config.yaml
vocab_size: 2219
hidden_act: "silu"
rope_fraction: 0.5
qk_norm: false
init: "uniform"
init_std_up: 0.0473
optimizer: "soap_variant"
learning_rate: 0.00294
weight_decay: 0.0
lr_head: 0.00398
train_tokens: 106000000
Each number is 128 + 32 x the weight over its row's rms, rounded and kept within 0 to 255. Layers, rows and columns count from 0. Numbers have three digits each. The size before them is the row's rms in percent of the matrix's.

# up: layer 7 MLP up, 768x192, rms 0.226, rows 151-186, columns 0-191
# down: layer 7 MLP down (transposed), 768x192, rms 0.212, rows 151-186, columns 0-191
up151 094:084136080135122133106160122150115092098138121122132123120074117016150112115085089166116142157123166126108101106109073095118123136160149120110122118071108121144153120085113139100113178138113076125187122164105099123154142142135111079170116133094073177111152096144068083154159131124134150107121094142147186120153096102068136125105111168121140125053094123042097139155092134111141146136106088149136131110092101152171166194160129072148074149130150134102200137051129199157153137128118109107098108133111158158167135055102158141134114152080135109126137152157162144207092168152229100154
down151 092:149069166069117111093108133124122082149192087187138099128172134100084111197137148098057186168101086099150119167110149102116183105081121090108122149196136153100107087101133094132165153159121136098143085119169108127114133101127153119143146140093145132120174069105161090103113178131133147178162132165098114202132136129092165112068112085093149106164157116171160127135156114107126141139089055106145139145095090093076139179090156121135121126111195163090113142127124163163088155108099101170133117140131102157163152025221113136110097133110143187118117186122134131162125151134083155109
up152 095:119152118151107178164164110142123140117118157128080069142115148103163124109126116165141122107139064161134121101129078111095144087107103155131089118036158170106153157138184121145131066086185097116126086163159107184132118080107160142159089161082084132068146189178091188161146136137152102101137173164105084087079161136113193132109143160123077207147120144115107111098183165170149131120124151106174114148192086137106154145172079144159163122174092085133085115112184172131091154160141128089095105125100092144156111147114095165097187124154056113180130174155125149127130152165126127129
down152 101:112175133110080177177188071111120098107086119163165151106165116155139114108097160074146142111133076120177180129127156094141138133181101166117077166146065117142115124134181139108081126179086140125154148155067139123106121172091114091156121163147090136097072102125124060101139133080102155182146187189135099098188144110140131163111169111108101147117155119145135148126117137103137120244112092096137170126141129141089095120143166143124073151125141123119054216152106103105139114147109087092092085100103109065116118104181108158134167146131129102078161124135092092161182116075095128122
up153 101:162119103074057179149155142073091066065143175133145120143147141096114056150133098096125157123154105135060095142105163167154153114173130137104104147095124179122119159170097156097094144106121122114114137175141111146164146180109129140138176101164130111171072153073104151116084134168150150184136135079128117163128178123138130077166131071041141164122117115125132112077154139165148165110118109105103095128117111188109195134181184148089165137128076112129138111087100090136100143129097170166119104049141130125169192165100112156083087152197128077155144126099114185147151132136167157119
down153 102:127167087126120077144052122125120121159113158104151121158117078094112135132120105139105148094138133142096131105114118132081104145050115076121111041154155107150163116155155116142134101125132093113129062143206149174115132075108144175196196116169125162063071094080135116150127119072134107115169118126115128140133122147061094100123163145096124114131118092083094239101092119128130123160115133150078127126179111103166055183124144124071130105125123135132072118092099079157170155176122171177108127070141062161154116152111142095146117116116145153175163177181124137169103123160110117126
up154 098:088123092131132147208136146140153099149095098085142114114109155108129126127076116132135113196128144125183091111116113136127097107098083105145147113094136148164126114157124139162117155141078124199111118078129148145099151090129146089178167118165104137126089155108111060150120180127153126111168198163145082162123123143179131143140158145062077106161171149110075127067166166111108157124076115075077167064144159141116077093180138078115135159138159158133155114169131126115100115200057137111172183106144124126108173160088102196141154195096171102073109094129163143148161099130134100202
down154 099:124112181152139158092187153112096115161125115087158088214174144139148131117142125144147119151169164168121092098060083122090120124169163065139154091071170116137051122117160147117139106181166088170138141096160122204111091088122088106168138148137113181107175119107071146139092081126178154099079191096113072119140130166096103133173160125107105087078123101159179157119108121117142111098121119173108123121139122191162174122089078089087133094117132102144163105144162128100135178131150165114153165121131162195090107136106152118124178123117089097135158111099148088114061105205132123146
up155 093:119086125111154156110129090097153121078076183130123117130144156137081104166113111138123105130076136117120176168134125142176137182100130101162120113097109157197089152083197151033159114159112128088185170130125167183147115164208111137139116130093066148181126107170113085044097151135087144163138182130157113161162105123102104069136150100119118167145097138155144217103168142167104126189144114150090160095085188107133064115156134143126164057156140121131074102096109148161131117150098132146107057062102131123135093156124103085149137148090143103107144140100133123135108112138162159115
down155 094:110195152201118111131134140136044079129088136084116113186144145098090129115040114141113137200122111138112109122179117119147135108193096126077126124139041127113097070134105109125113164139086076177128133086113127119103176165120111099098100130090213080101110152157156078156164095088136172070120115142151153130098179112137115107140125130167077127147134111079162179137072129096072131085106145176109117074115145166166139092094162114110149123122123111120165135138150098055108139094123136177117111143085143167134189133117186124175136151063134117138082113107151125083125136137095174137
up156 104:120118133096144130129090128105123178176207080162104158088098100146120099115183133152208138160115151124133099143132125116114081186127116145102129144139196138132168121139147173110095111101096114103099087189116104144060148160096127140167079121112146175110091098143120163114200127114118183167070143043097173124121181154157141067201135145169142152141150098160137159082150128148130134165100157114116106134172110062113154080149146178107138118161139080160130122090068149097132158118061094129096149105078154074093151162127124156140107082149096172124113067130081098140161177125084114102
down156 095:139140156118130100111122142105146139076117157171140134122075072117147166202108141164158112115165110133108036106203166133144171118065138123087097105132128086074104125127104046116129192135096106132109141182105121085088120111133126122149146150132118115121225157123132159142146125179165142168118087181123098104158136134112066140095101168121156097109157108211114118107138133181076162097160128157177131158088100125136087143079100085096185141172071123095190123131120115119182108115148150123128087114112086125122114128132134085075040123181155092128123175175171110119145138124113097153
up157 095:109117123125117077065122143155119117159076162167143086160093111125123149053091119095151179167123139118152170131099121129129107146077156129144174086137172106097133166103159120124073112133151162115137131090143120103127178119131131184174158147072164201128091095134169130115132116131114051123104091086153117157129153126135126153146056171060094129113118123174142067095146112203124165149127128113137092140122077158156171104119129133052126126121156128104158134107125098117154171154133106164159084120134138192090131166236197178140126140147134137146063139137199143077136110130179112060
down157 096:169114126125135158115127207098139111079169164069134111086132127106150107075132128103171119213110188093149169166123169065101077151069111162121108148192130166141123144166153154172225110169178080120140158142053093129132141094115094181094124185111143070114109115133121144061184123131095091144101137141147134170138196131106206135122088100075093097140160089101129162157086144083097155142116106139114160149143069126171153119143117127140110132141160107138043150141120155173193132114186150132095149141154125129165106137097138108125126157149110151119128122131151128159147173110128104152
up158 091:147163118103102148169131170099109168159091134161145085041137064137159159128120111036068096120112135127084135091093119125148124096087139106162119195111134160113130112165124095159138119116162071165163161128105079120131137150114079132086079137087120120098191129190185119184102104134097086112137123119068082137106126151127061081123134181163089115138128144131126113190111100139157084096118162092050142126086140113154126117135085119126148145166055097169144102135136154142075114160178090133091155078158152088131107131098114095118186158179204150112104123152117140187145165143133151112
down158 095:132159135142183092139129203177156135142146099125118113190121196124105136146127114115111175116115132144077170079119166135161163185102116119088123111124086179114086137149105111123117199130150120125104115128095143158089060108127105175095142074118143089113171208176112146126136106113172150120139186076121138184129034177148156107113117139119095129105156170126153180108122071121091143086120178160160124114104145110196128118116101080172107112185114114114142159118113162133135084114137135125090147023117078101135121147205124126121110107173087197137130150160168169100079140129154143134
up159 115:100157097103082135121092140135084162158090156108106169044129148114084152099118088093185099162119187102135137109136161140136094071132096115099136124147079162157122076113141168107152124122145111167125112196115164132164091107148147141154086156138128213181083115092137141094160169145087103169166112072134140097041172135129111092117128088123088119121126098148140096096127115137129131141162171065122144100116087146139172143220125104141107166169139120110148136098128137132162130145140092185114125148102082160149094117099063015086153137148155148150132070159168102085172163144158153155
down159 109:143052215145076078100165133071135103107143122127117104176136130133134165195099115166114109177162115087118142131168105148126146194131115103148117106167132121073175141145104121146130114131076138141093055135145123099115178140166149139139110129136084133060160124101072140204188180094093081106108205141147132119108095162123136064103126137146105127135129133172133180112142139140184163152118130135113103125117095154111117178110153121111166158124107194152129116147114102090101164120062175040115116091173139168108136134150158141140169114166119123049125114100145166046108106177142126109
up160 112:084108181175089113128144093075090153072169120091076092133118078082140068102093121136142130092170181149104140150104152149203186145121126193162129145120096143131160132148152090123151135130120167127110125091151137202092082114097118106139135181201104130171154136090092113084105163096118173088165123110172127179081101147148155114154154112111210113096051133152150164106114072176076121099077116104143071110140173140161166145142131106084151123122119143111129120143136131159111163213152169206097126114111098099130125174155154156112120115114134137157094149129069143120100090111147122074
down160 101:085101105155130131162147168132184096149174136069201140221137090059118107093062128095175141164112076102144122132176159119067118107146142085121095099081160104074090156146149148122116114226134187108148159127137127129138140148159110139098101125119058115134131119059081127126159167143159091138150062115098082172107157101131151152151133170065132092130112140135111183128114116149121126132087139118088076090080146151124131168140116094093146129160137171118134135127085082115139092142119155109083188122091156152175160112105146134124115132103119127144155139182196195116196151138154107085
up161 088:112140161112161066067069090209157119134099055156099163119098118191171116169112080151139162074125112121177085113157129133141092146143170095106179123111154117134122173120178124148111125143147168128094157099168073143098131144123130124126173161102178067133163145172126150084157049170139175158141143156121190124147107157152094157088129188107094166145204134077117079120084073165107137102051143167133115075119081157091153126146135131105116100140113124104151134165116129095120155132128110134161108148111081099103125101139077116128159112159202063134082071153149169113112142131142118140
down161 099:139134087197136152100136078078131090086117121078156137144105166101151130143127160115079100045136083137109109118117144177100147157153122192127172134114132148151149163096124159165125118117148160157148076082114109132102141104133128168168124196189108140105110145100145113075086147155118162110142162075117158097108133119122055104151121191085178106140147095145070130130093180163041121163144130094125139127105121184135059141097109092110104165154163167123107120141099082161082144151107166154179162105108144132199144148059111092184105140192134152181112099167114105103139134071105166172
up162 103:126144103113106158155104147191142092086109130139159115091113154125167095200130121111116146089201136179195122074202206084098097132151130127107150121105134075143120141141057154144093123151154122145111150091106101071132176092095103165129094132117047133102159144132179118106117095089128164167131150130122160129172144125142155134114156122144118110081117129087154190178083095154155117184072119145115167129132077121071095123107076052102127119132131073142157158071146189073152133136155122135104133140126156078134177198073125170114148140155109144083144187147122136178161116109113154096
down162 102:071210121133099136061150122133146156164080151128194119153125182140152103132125117103136136190157120203087128147108096112129177109074102162120141105132123157102124136167086099097090044095185123113104096082167147139159149088122067121120192089141143161113159140114112097144125107093107129168178153173145077192092119151059066115104090078084133131153156145202119113131158094122156140120102129090143155117148146152179116082074129119082157091161114126136108145126156144164108169129114102149150115102148129129136152188112119082088082112123123130150139197128142155144211175133116068141
up163 098:055123146148133136120137160074176030087128190089123145133115134180152135128138091165139134171169097186098125142135160102081103142099102137124153148145115095072128127145149121116118095154110123106107179074109081153094142185168123154127118124111109089181172137184111097137144102105117113069081138088173099112070104063180116127132158074165076139131163125121104070107164121127155113133102118114182136158122071149091096202120122091059155175110160137099163136123080158093154137101151103108146112168046115084129134105078151124125149147127164172109091096076173114134122174133166104082
down163 098:167073180177158146080132177109095128102158142115092099125123183131158094126172180139107172155114142115082127127197176107159173162175178114073135107134146142162142093146129175184129091159140177092119091119118087140153094131155110167142138082080105110102140087115140140201059133149129130213141140186110145079165112121125092144128110075194142121154100135152139102118100133119144138152167088096104177164147096084143115072071128098118114122137123135127110103125139126178105177125109172193097106115174116161099110163119174124161100136050119100142151189115090088169097150146075142178
up164 108:102116141103068076144156123152144136137142160102174130181066105148170078064133139132166105112161217118126139137187126139183099118110121062184108082102143165086174149105187135080064101139133107168099139136205096159162143127125189078127165113145114084054102144161144094151140158142105062126137132142085159077101126119115121090113082128108119113098116173191159114121082109124127191166159135150152102145126164101154107149116115141157064116099186124180131089101113161139140117164168061129095088099163123130086122117120112099140106175104092137089118148141099123148098179097082117143
down164 108:107116125195153119147103132112102162202146120191184158133116109096108162135090121128145104088095066085103134082130168140131109081087120171156088066136066076115146143154116177177140152154183114138134111095149137109054133109117113094113086135154084170210152104120115102162098123164129144122165114121155141148100118111156153129144079116117169097111147096126114150102109097141143166145115099117148180135129155141221057115107149170128072112084146102143146152127129141138107130082135092127138138138181140134187143167168128095154129074144093138160120255165119062100131125146068112149
up165 091:111143146129119102104160115158064163158128092110127083120071111123223163133114072127107125110102150111202134137120160108092058087074169089169134132156124170134141121215106100139140132127117135064150155146127061171107129215152128119129125142193095085116080115180095127118122106123131130129090159105157125138080154110125129144129132129156136144137156118175154094138109107220109131150121114133136092108179154092153116121141080158216127133134157173090106181055182119090096119200094126105085142128191128104061123134112103114106139160098111117143153119119067092143121140083165127121
down165 094:163131111109162109146154131181108110123116148116070206167200115129114113172136135172142127127136106121136083124133123115070122093160070109162116170116109126090140138156149097163106118123085089155179176124163172084137152104127076146108196066121099171094137170058084147102093095143120115146179060207091143137109176148160166143154118114084113123147126169116170120079148137122158101170148160170133180137076145078164182152128130102080132154111144055131198135160093114154118086110160142163137101145153112096177128159122091115057092158081151103134135129192105095138130181135125119098
up166 098:201145181080112176124098127145133149122119091092171206185108113124149138057173095138152166116139192131102079057156176193137135152127180120203150149128112088146197117184110068109095142109136174140086115103145096117152098099164137099118130158139137142169109136121165124077144151100133109137069158140165101143105106111141167166061141147120039128209149162103138103122138097109131150136126120127110175121065126140145094100116156089113159119179130156104126118113108155090127157143151068144126137190144071168117095147103064122148160152080093130138131114158114073130135098119146173112
down166 099:186113152116124122150095138118125127086167150130084153139138135127108155081169117169152067116164126127126179142140066111138133078120124076116082136155139099156090154150139105098149131085159174140066143084164122155165109114075119106142083095109162152136149138092117076117195086111084121155154078030187116086142173100128183114103174115111205172108119118098124146111134115107122120150092155088125151143150089176121163133149153147154169069106145107191075111096079065075192128088050092104124078103128140158110137144133122155095179114158111124112157169132121117089098115074112171083
up167 098:146181164127088083133131141133143126158164182067136071122115084179087098127134152107080114158137124153150131085123131130110164187146107120174102183208140101100114110097175148081129151091112118126153125092130122137157144099158096113141124150116070080165123143091089113188112105128148134106123113195079134189108157122079109121077129179156182157118128142082115116150123082094150124186131145121095107041160120134177097093159189118150139132145106091064099135212117087081092168106104131128085157164081096148158117183192101126111119133165139097083109130120171135175141165189098107124
down167 101:122188101110146148165111170094144214117092110115130168216122102144146171163116092139088108117138142159141140109081137108003190108158100099129159138145127087072101162136076115130138131100097128115140109098080183147105158127101142131093148119135104141159167094109113136187141091102114117117163124120173129180124116117138091135069160104149106122142170082141161101178136159098152200136164100139121135122104116114205120099161111113118161134136184161121146124135092115094140109131028085165118094139077151116136146104069126102159160169182138215118124077110161090113126136117123073139
up168 092:127110072123064108113160102062100183146124085152132110172099131153104096170134098159110105081094134155099107080151151164110145147163125145156133114129109162160101051105084150204109118159174047174138100146088141142060144099125134094085147175127134155091151177143144122139134124129138114120116183115078122107130111093104106182102174103102226160152142072115166086129126136112132087171092144137130077101100099081138117142102109173159141125112186108164157171111120125138140130095094073136150114118147162124136146083100190156213140152117115075167089157142192087150133143140193118122
down168 099:129150142111147109148200176176116098157092136111082094104091101139160094157117142159128118111110149122143130143205065104141138146131117152129132149159090107137127166071143098129143169149126152111126057175141089106155129132105125147128154119114183127137104082193147121058127137147114102087185141160124108117122189203177096155146093129178142151116110138060125172201100117181155137086116131147082127174134200082159069136174120120107126141146156118184066114147103127182076123132063159137111090073139185097092086113111110115062116094121060146093123142150095122147119114167074122107
up169 099:096086131074136102177113128113127184078157127121082148149185111122165157117143172191082070187179149082073145121114208122151172162121147161154133106140182096173086144160123103152131114157086187170079107128141123133139169138115120064181203168108103110161105103138104109064077129172142180100134112122175151132104171154129134125148167067114155127112138090115083173161161128082069170165179137156092127142093072112159155146101151155136130169155158086125157064085090085125119092134129132133138134130085103125141125150118094110123140097134124113144101126074182151124191103168146125152
down169 098:129074185119107090148125130186135108070101167081141172133071155124150138123124131091156168097179169117141123102116093065133160187123139141124170159160176088142151185158131189141110151133098169126175090152152137127108089115059095118141163155126156069094083114129128107128163217146147127129142102078173126116171206103118161177134171206116113157107154147099085156154111114129105134060137129128127165170092138135155153062127148121179161122177148125101101116109110196182153125089104139107123104141146079135143101116148117059089105126105116114122085123205113128168154098087134107171
up170 093:082073180181145098114151123194104175180124134111071118141198135162041123134167128162122096113091128176060122086136132098156113183125109157132164079173090129144061174167123119134171104114101135100156129138086175167112147099115143105117127156134125118125087138053151160178136127126084126108188170109142108162167145146124168081207109043131090111097107188185104120177147160082091157149092075105078106147122163111109067111159092143116121169139188106158068120109100123128139128092106117101126127145132110124132158140116116128146093134157094193146118133150095139116145163115168125120
down170 093:148175073132119135158037115156116102064117077189107097150094117144121123163137123167094192103155109114170148154099179157082148090124139120097145109126146136103053134169137124170123131141160151102134107111176099141094128121111134101159112106205110168140178073096106126085129151097155116108140145142119162153138114132203079109113125125096144145140157101142165129140071147169142120157192178109121191140139069108127117072131143140132153101063079119135181106169135123154116169118120198121155079134205143162113118092092152150167103103111156106228141130104136078088058112093124135137
up171 096:149149147144110181145138097131128184107088153099102115087161098136085125177145090089154084147141140104110115124112136095138130144084100094114102104091110082085145141107122102173175118158155141134154144126125162187116147136153174161125125143135117150164152146127122150116187059146092150132049144108233041190124103162102104112160095157100135183124056071179088097126144111183117094073173160112152177066093140093156131121151072104173119122110143128122154105101070107100051137145178190133101095142061119094137135147130129089181140113127167127127110096111156085144141084119133158130
down171 100:205122104126127075135127112163090102135175207085120163124183100151127135169121080180099060136125147132065076140126105203113087136101110188112174151160100173122103101116111124104106116116123152078110102116142122087100150140154096187102115192098189108133066119120123100132103082110125068093120152105141104141159071175131162146135155130080196083110088156126140134164110124106081103148098079124097162145110122125084124096096135117171152169138099167133088117093135200116122162148201121111111152083147095125174095166173145105184122094097111118159158134112149086098163175128095104089
up172 095:113128132072122133116174100080117163157161122091092143101154202147127112133083146086167088158092109145177138120149152165147162142200052082140166163113056150159109144120068059156110122132166109127122163156100146076188119079163140167134154137038146189184091120127109121155139123158172101134089161103106108180045129074159159091094145136099132107119162112165118072106107186105115147140097171092111155078166145184133161104129107149209142158095194110135183190081114133140130135159124106130161137101124132134126103122157131167147144143122133153112149135151141154137125109118156089119
down172 106:111132099138135122085152137170066136156176153095154169170093157152135049188093141164141123123141132168092109076169119115162124127184102077099210110110161107151124120155068161157155121109159099128177198120135096117143162089117121101145103073173085178172130097168149140187132118185123173175110161184136124102121142088129138094099158098114123095117146140195150163120136105123092120102046090153084093111144061138164144106116154134101143131114110144089120088146118088121081132148137134104112149110156085127140141073049082134193151083195128126126116137102086120149152179150122072123
up173 099:128135115109142115143126138162102132137101142123148138133119145148179114105115118143110137119192085104109021158171116114074127173189146099090128134102066157140117049111124107165173092103120186173134161112096145214142145148117098102074122145110125175171142101189133143144077163139103152154076119123129095143164150131161110133129089049134152093145089095077137167163132136141133071178105151127133102154061098104152197209111114138119138190116193112116135119105127150161149188108164127126182172150145109109165117135097102178148127119170101094099084114129119215135117171094102117127
down173 099:096178150105138110123161159145111145199122106068120153056149133105160133108132109144171187126120065069125164150140086166129125167118152108194136134162128145095100108114150175067117155108156113126083140094137097204107161200146162077139109169202170185117116105185103158134174165159132080095178079119085099164123096087125121124113211118156137124138081120076159073127125102110071149103160093121203088129105120101168183156142138096153114130117151144133139079151130162144169093112124115134111128092138080129128193123119132139126135135157077126123157126093124066085136159179120146147
up174 096:087122131166136119112080185161134129135110114058125143146107144149139100143103108230060072158128172078118145089164153152125070153136097116113059142157086146167151128132104128143140143127117107156110113118162158117150108125143100170182130120158111122154125185099102095103156096119125060153145122177082152069071123111095105110138056132082148133166101169120160127120148147194126112176124163119181108132054104176103111108099179109143098103136087116147178060177162110166159146127097169132166180169144135104078094148106137090077151207112162098105153153134137129123091105082136158085
down174 093:145116101201071103128130162139121085182127108156117102176119149129130073110078095057128124140065127115217161098142151139160094113131110122114142145132098149122105153156162105158118151122123097123165087174105101096100074095085085109123232086167116120133153145133183085165129159171059136190143101127083113122162081102107104138139112147189138111111123151179163191106110102133095106152142123109143141127055091039095098190106141099114112108156116143146089111103105138180085119064139120101141173117149129149124147145098115110147177147142139163156141137151133157094184111200079123135
up175 107:123121137137065095152125107145155178115181172167072073160141185105100111104064091176128156147130137111142112037121155137127110155132119095133137171129153163124126112100170158109064094127131166154162137155145164107140134179147110131212151111120147124177133084128117157147105134103121073148132140090149099169130136103182137072082145124154124107131163131141140140145132165149144175110105142140158083144044113112102102077098130148210063095102126172123186089140156066171151133064108145192079121167087163138139111103167159134168097166089111073192110143099159132186134150135105147114
down175 113:130100126116095071056122100106148113192080144117174087120111137165192160086126062144091122143103104099131154142189134131161155100145218079077138156140140173087095157113189120160083121123120066119046133137152119152137137116097097121205082151083134159119124129145141075177201100082107099111141141129114123080131126172128146153111082113151132120146143163138109150180160107089108154095139175163157164114112116150128097102164166132118117063169161170122077177113142120085128103105085154121057095181138136084112118133138106159145127072157129170074091101127102158107117162147173121109
up176 091:167131000113119133093086142103148109126111206135094136150116109097145139093117127204142179132115123142125145151153139121152139150078073144079105084089123129154149102151161149111127135136060132145155099130197105170101135094124152138066164149146165127095165135158157140148083102185077116118122066100117134094119196108116126117098074124157105136133094108143168183139081145127162098139056162132129110155097122138208158082075086093107128110080106114099134146118207168167142090130169130138078162128136124124195087110141160154130121140175158177112109138099076146169142112134118149151
down176 098:124155163173087130066109105065128152160167145069196123093140108114097160092171156163177182130165154129163160160155075094171135146109124065083110092162086121100175111157121173117156128157105120153099151127158154158069150139115104123120160112086101178123149121179150096122143109132098137165084116158131107144091139188141104168078142074128136176065130187146162040134133109120070175131139103154149115164140109160184155145126128141090170085132165056166155095110115165085137106120159108099181172101144106120157079150114130080099119138087139135096170123104144070109106120190120143169
up177 109:071112109146151143079047072125142161135164063118122124121145085147120137097186139087073133131161131142108161148104129138116088133087149112176175107145157148095129079099074168114170111203099094198128095105125109141082103118154172143168098139096191194127131137114148150126147143157148129134152140125151213090137124117159166124137070133057106183084094092109047159147165082127108160117064113150091074077133153141140159101124137127170153162131086134132136128125153092156132156152106136173141105173089084119155128127118159140086105105093123077193067106137133084085086106116144153115
down177 102:190149120072156166162111094145118110117086156131138202096118150158122092129105061163125167152121110136108174198123163142140145116096144128157158109196139152114114084132072087162166067140156088151129144115084117123089103134132148110103112135173156137085136127114141133169196170125121168172111120132135129158102060165166159115169090086152132119164120099122178167128194104113135093113080151140111089129113099182113170126178146139132106138190089139108108202097152105110074115156136136168083098099147137083114138166155081166130147100045197145124127146096116088136138167172050075100
up178 092:145175162146135137073131090109144120096142123120155123129131169116148074157085154111096108063128132106208100106163117122193148159144127086104089109097065094210122093167199200162193124079138091132138093105107116166132144154115123090119097138165163154078134107085121153141140172116119106133102153082162097129174213107068034084124120133109160104180110128105155114122110137194143151099110109166156158083141112124135111121152082174116162144105136141116147148096174141111132171115111100114158138098102140063070080129156127127116104155101143122195121077141056173137104141153108114123
down178 090:076128100130105114150155167163127078121126130139114120105113089118151061195176168100088147148098137121097122166118084065091105133103112119150063114113100154136073119092184185133086038179184150170134115128161117137187146090143089159093131135100168114137089126113148113138134090082093108080041088157112118148116096137113143174111132119119124117122097138088140124163082120066117110088104162180113127111173153142153132119168169111098144032118160170176126129173163128131108160129130128139142128154125183143135141057172164168131117085179181086164122134092164155119131196122113110173
up179 102:129153144132082160149105077164156150184116146151125084144102156154149177098111088113078107103156092123120082157150142144095059113123073143154164110131153124096134180126162101164108121119106052112168191121115108115110166098147146074144138148194109173109118130159096124092148088130131117205119155110119200135076174179125178144092158185118137136114103090144120137114117197086118073145074149159114087125096209158124122104155145122134128108093104163097091099115135059150131148111092115123042135114105142141103085127148127168102098137108137177164169070169081130165078106106139130205
down179 102:143087066058195175190186110157137109151104131083128112163089130119159120180093108148095199121067197138176158123160104137130090122089099091156147078158133118110077096135158133087093104157145066096126182099117098110110138112123168178101100117061103093113130124119094121145131101167154126079130114055118162118132110141125151118151136135126105125104128114141204126123194129141121061111115153141154066116176158146145151132135110152157119098198082074118088133088098173138139147051121088180088121137104112100065126148130152169105087121138103114067143158155131178131090118153118127158
up180 092:098127174107166136160146153096156141138107161124126100109087174117158175198135181121137127164072080116144101113096116147145127169140154071047140078137146089152118164123119145154157126188086127093045113146051133079138096155142126114138103159131166137165141082147094125162123100147113111146124103135149136148110160104090126124165123105136109223164092122152144152197091141141129148123188140172096132136112080095111129140134081092115128097130119073180176086169105079128197129153148078069138142214087098186101095140135124103081124103103200113108112100134077119083109116155093123119
down180 096:135080057094120137156098179125060088083134111105119140130137114153160143116194199176186147132180117112110102109089085135057074200133163137159135130162105069101117115125134076193120162127159149143164143072206151102140137143176105156155123162115159158080100138136083152142108150141098093089153157147080197101144178168168108147110145157163113093163091132156119118103114119125140152138122102132084097159134153129109139117089143146132066165159180113096093179106154173129119172108114176069126133137143175151085164169132144172141111133154072094081173194115127144128140119113126096094
up181 087:089107141144132107132079099133141085110066130110196069124150078076131132136113212177106103103128149199134138081129114138097190190158114144086115137098138120168144124122133174081081081105117149108115139168162144167133149169103134055125159155084109151186097091167100166148098094166114094125097129096110116131151118108120066122141093157114146137162146108083127105085111110176166115055149157149129170121160151183109131150207130099106134076186094151134059136110116088160117120174049110118154171129153130125065117140143084125181108110113161166143110164133155150112115143155164160180
down181 093:136126136162096127155111191129142131126125184074102047090146105113155142119172179160147043134074107146119148117148143141166104186126167083106114076091147116137200156144148132127080111111175126142138106123153095137156123127091116153218134139111098150119140152180159115143108124158056114111141091116131147170085090061120148065191214126140105185138112156110125108137138148167110138132140164122126101106100091138132114087077116180152116138079056122113093067183095130142214132160107127129149191134207155129115146152121103128137168099171164114120102091166108096111103130145149131114
up182 085:115173167132141079147085146091078123136126105091114061123156149095115153124150117129105151089096126067155096126142076114098127099145141164179110160063150142119166121106131153123118163124120114098092094094105169129097177125096160115068091156119097135202169140122147119088169144124096156109165127186099115208115152124103124080152180123078137093131071103138074082145140175097144106089054076141073098098136132119099124144105194170085127132124151141151143166175148179078087112136177117079129183141170098113123134103141206054105143137127134116170087108137129183083094159144109100087
down182 095:173164150131178158113173136120122114100143115130151117106169064129140130166084115153119106070143131114125116186124137094161135110156089144126127150173146162122127190061114122070131079177151176116153071107156120142125144105165167104173172121080200134162174139168164095126151129194146132144135088140087106128104114125167147126113173142133085144091182128173078103131146149101100147086087054155114109093102061132127142063191144190155100098154180132142121132136148121159123115146172090060182178148123085124182074147128168104145170109065123150088140093143128113146126170060135140166
up183 092:093108105144034090101168079139153131124116149124132067120122174048118163119131092137114094174157165096139064110113133178108129155078120068154159133100091108125067150175169131111119078204121087113090186118095128124155122082127124131126083106096110077130141117139148091108184122145196157146088090138138143162093194099171104116085146116111091128150181142120121129151105112103132125163154109158136083173198130131145132128142110075148133111138141117135133166091150121122135091098101127134108176164181150128207130150124152014170147171166153118176121166154104146153129177163140138095
down183 097:152145119124133112175117120123104155144158135246124100126127146146113160120123166104133118108191111118140145182148160123157122149120141139144132102161128120138191157085104134144110104121142175098107037086171115205169144087146169101128114141116145116139091061160096163103131110078114062153153095090137161144120122096123204083099153107130120081139087198122149075120198100209138119144087167155115156103147180174124087136131102159166130130149100161133187124177132123147115096140153123109077144079110171146140085135096128194096154126065138172081130054100112154157143099141161122125
up184 098:067170095159108107059148141155152131080146100107158150143054161117109137148116080104091129117145114214143102094161153112155174123143141097180173067150117134112135108134116118104139075151152175150071141152058122115171147189142081206117131148137160118108129145134161157117158113131103112175143136103141185094129114162123101157173137148136190110151167173111047153157090147161127062123104127085090126124113070116148088113113112130144079133118136147156096135111150121056057126121179135151082105093164071102122133085156100089085111162192086135142106157165151107102070130158117134086
down184 099:090077120178146185154089091141134080167127141140147154110117124115095130142156129094168148149069089102126152094057145166125180121143191127122087133180123126135154109137125103124046139141151114119061114112186160130115127071135137106182160120042146089148110057155128107120111128125130090119159145138126146151133103130139092131098170120178120172135111147169158080143131178116114110137075072045151128106066189117145149159161108106116153092074083127152104107133068157073129127163135161097102235208113088150134120125137144127129113120121173117111098150137128139192091070139110138108
up185 106:143125177130123114103144137156079111097111117112122098118094073128163064145146146161063114129125153104172170175168042133108086156087137155134101141127146097093135159141142076109058089140160198086221156104179080187073127146146106133124147186156133133081161150136135138155125198134122146130131132148147109145079104192145143132195129124153083169143143173130100128075142129167179110171133130176154118103076113118110156097101117172148161135138154131125082103140123187056173136128106168172189124108125093110139120147143121107103182071114096135127167167129156110187146113111153167173
down185 107:152159142120145125122105094105195180170103077071155178164154138091154115153105082158156171129054142119125141186143126086089157095137164154153113165138123136159121108081115195078169134150114142113168118167138198098149130099128124146090093099104096139113075151163200064124171138109107143106131154208138149138100090158088150105117118128148061140151198100129142103152115155134172168137160151167094147128177121143160125168165113147190142110179084132119163162105191090141191181164129105101153142188151104128082122114088098146125134123165153141082113137121071174114143177119079149150
up186 100:127140167131126139159175145163151136141138109095105100078121133081063118183118161171101130157197116159118128118144154124094127166115089106155105108101129137149151140136116063203097109093210122144157139160127159157164131179084068144174117100172185096096126128114121160111122221089106157148142126197116126133178144105127106077101149124150110107100114142052163131079129153141125162088040119132221118101114094111051133117118128125153125104132131158146091092113153115070099168155079137132147142103171184116170079165100123133160171158116103067132129161140163165131075109118085132127
down186 099:149082141171125178124090085126130101153137137099096135094104186109122134115123185061080097117098137114123152171103121101119069119078194139117152142152131140169110115146151070180103150140099186161101107118107091177059121088132159107085103142160098163114143083160148218121146100139155097148123154104078179139173122031128138118164140117123104171145127118152115138091194141164099126155118134145157135129152071122105084158060177120085169161111128106108127133135138165114113115085139189080133094179117069152139151139149095092154066155089087132161106137113129170107129104112064125201